{
  "n_layer": 13,
  "activation": "swiglu",
  "bias": "qkv",
  "parallel_block": true,
  "init_std_down": 0.0,
  "batch_tokens": 8192
}
Each number is 500 + 40 x the weight over its row's rms, rounded and kept within 0 to 999. Layers, rows and columns count from 0. Numbers have three digits each. The size before them is the row's rms in percent of the matrix's.

# layer 8 attention output (transposed), 96x96, rms 0.15, rows 3-9,34-41,66-72, columns 0-95
098:511502521479534517528572469476424477448507457458507527522485502473416482554555533516475504512515379494487571563479483554459526460581535518497551435438512486501518495525548415520499533487500442521517462513535557443467507512589440471507512535478480462507518485500536486433458430526541532552
076:513521513498524527521563479555493479464502517448466474424546450450508528538524556459482507531490481523562509516468415484453558384474513488517549433524524572542508438481501525526519544539528483479438458511433467468549525487519494542495512475486539542470506504495523535504490362546440575515
096:488508496468541450489498464486527589521488429428526486492459525517451470522507492503477515518485437517395456494475580504480515537516518584466546543441473471495492495615551523538494484474476475500537464554492515446538528405566509524522461588490468466592528515535466479456492527501500496545
083:493499486495550518441517448511433539474485508463494502533493494470424551540571511488431568467448404473445514513533509461473491482511482572497541480515557507458483513603600526548497508513493468522505465528467458515477552398568495500537467558491487544531530466507535504490433459469537562526
076:432498481486504398579469506464530537569520545461474453496497484520525561569507436430520464549585490510469429462429504527412535489555514509471511529498482471547537503464502508493536519504529489519462495558479507422555430582471561518525492538489537482529493546489459484477565514501511451466
097:472514498482500508490440504465458659527490447489501509494531560542444479558489512515445531571463426536443473497477619522502499527519537536396540482470463501470526455531452515559543497503555445472526483519482506483527510448483563479501439530545489472517449501485503503445542544483508485484
092:528466464444527493531521552509528441440470553474488507547545412468532546444554469537529490466473537450613521444475469483465513505520556494553487516459527457566427512529521518504470516471514550460498481493491528512506496469570455518492516568442393501503555552475510477543455435562524463498
108:472544449554503502554479535510526523481499463419467481512499435450502560483532541518592551484452496550528599468520466487575513514486452477413471472570510479518544466486485475504488479547489538456432430431493476456470518467489466495538533541479531512473503501586590561472499539510503454535
093:570483546403472479527495483482456500528542523435467489501453545532546501473561525447429455451523537456527466484472507469508506477544532456483486467518540530565524473598512484481463542457549489472495549572520526376521454495503473419486522545493467466547472503437566475500544479540525507541
112:536509524497521484458542463535499485493522498584512500481472417552483451522387551494553479496503477471565497556604477556477532413428489528527519464494528465436442500487537534512546510538573531513515499536440486472452503513506551484515465486501396443509529451478523511445472568521516497514
095:489467384459509465548544470558571482594497465518495476526489571478470508435534496508481523488563474509499557467455492511484564530510438436515510485539446410506411525449483496500567518466502532488520483489498576556494507533527544413491529454508535508529539522486532548506487432460503487450
107:494478499391562518509515453466514530536547472541486463457457488544549528419451503487513500541519510515561468555474497516409542436586550547478496417499514587449383533511559458451495490491504506520495525514473584509453476465535498476452497500511474506497523490498515550526517494501427524497
107:414540466492475527475449542520560488412486425488482561457570547481480478447589496525556533436451516547478500471526538459563480496530501452484524469500534491519475540503435521539488500487530479505492510529544420537477480533541486553406478501444541546513494519554488487468479594499515465570
095:533485470513528547467533512501476536606446454524546485500547565541499523512508467530441432550516539434514505473506516582486483519518507488526490498406487476483517519404482490470553469487457490553542510532489576490518520565463529515524448461519399541446489483469440461434531473430484544533
114:484525523471463489463485474537517471501532624500500488597494501444475506479543523518483506439527446520540512534419555498420480514514467477546574464532537458428454542461452463478505524532509545528499562519496426533436488485594494522501526488469505494534456511557523457418504426530480541515
100:514508495535479468563533511476519497452460494461485527546522423454562579422519488513574491492465521491491585541463497456571480523508464543534404463562481449495488527458494539449525513508487545416491408447481492487494550538516460561565466485518495557449539517521537539437478478530496474461
104:549509535468489481553542473497471493407531470521465549484471482496536448527440579502525441497531459540466548576449493565534492506500524469476480469528603463527515507552487452516477421458476463474529512474403538450497454537437501477481534416523484537498565491544498506483506459559535540564
105:510517520585490535442471516551520494572457502510540517443485463479473517491481479490513555460508400533525441523570522513525527470468454470479572534568489411497486495472486475603535508500545561478514446504515470469440413505560439543487419475566445508472508502493489487481566545505513502482
098:486489444469533460543464489485540473528459457461469482545495508517506494467520520506462517492557550527455550400475549467518554541470448518500512448544484520500486500467522554490555513534450402467473544542394568509505522503465531466519519658522479492555524485486469551512513473504526437458
102:456476517453503500463462515434482503461545493535491500486480506546513474500457518521542547586552467592542414528444527543530472558542530551420447457518605474546471561517521479536486380515487493533520511480466547508514500470462536504415495472422531521469530510501466472532525467518528509514
102:393542510472523503545462554510574489556412486522486497464504540529478547482594483504479508436510548470517490457534556471526500427500509469480560466507491514512503481453427543502528488453554490504469462630551493511464487527523478501525435598465458476526508487500511471493545514427500455515
101:461490464522482549526475499437447568492473508476502493519465579526503510551480456498470518597498518512481542495508596543522481525455540515505540421495564562429541575413441492457474503504436430504494531542501529491557507555441546513508450495562463519510462470529479451421512466498482496533
# layer 8 attention value, 32x96, rms 0.0904, rows 3-9, columns 0-95
110:529481551496447480494466557528483509441506544531431545477460528490512500466518499460492461452503514500416466434498506457541488457563453493491535509514458537482544489497543463435505488481483497549463516482452455448511481483380509508483522528636517453503466466438534490475577561511417558478
096:493513458496492509549572487455464455534493535492486512477477436456459482444465552469501498471478465508483467571602554591577523474461514487506451472493480400480436519493485457541466569437497509510526544427530503509491446545463533504468482545421461458502481497537527547463491545566524497561
104:499490507488525476474561456506521465494468479500450556511526403488586484561480501483505497539590509490509458495481484424464503494451404549573438437523492472477418485445574522453485525520538496582467526571432558533518484511496525471482511523537549514460524460544543492472461455471514473463
095:501514474450487496453511577446520492508512474501490472499546468539516490390471528457495532551480483588536417476526497468508486513588529510457477487526523549466470554416505464434519475479539536502456466502475553520500541476513584503442507560475470474472504501474529440580543496524375502483
093:414487538469526569498435530516574444533500441519452559470525530530592493513526551540548463430527615502525482498482534469563465487483547511427518486529463514522443477506419525518473494479493523444488526560523443474484492532452472470437491438463508488513500498529478518459464478468576491546
097:503508511511489534475521495468477516550522482586524468508487526530492475542463512505476493539544517504551497506459563472502501483465567537557527459487508533472466512420556546467499493514464511580516480495505565464453536549471543535502485538508411544465558462504532470330523511414482587497
098:551565501443514487449528494545542447482552595452519547535514486502501522444493509533449462515546564486500496516425532558466437541469470496536523507469549454514532624509496459442500496522464513471473571506515475503495486488472428514481498494437537460526435514546410534567519463558476483525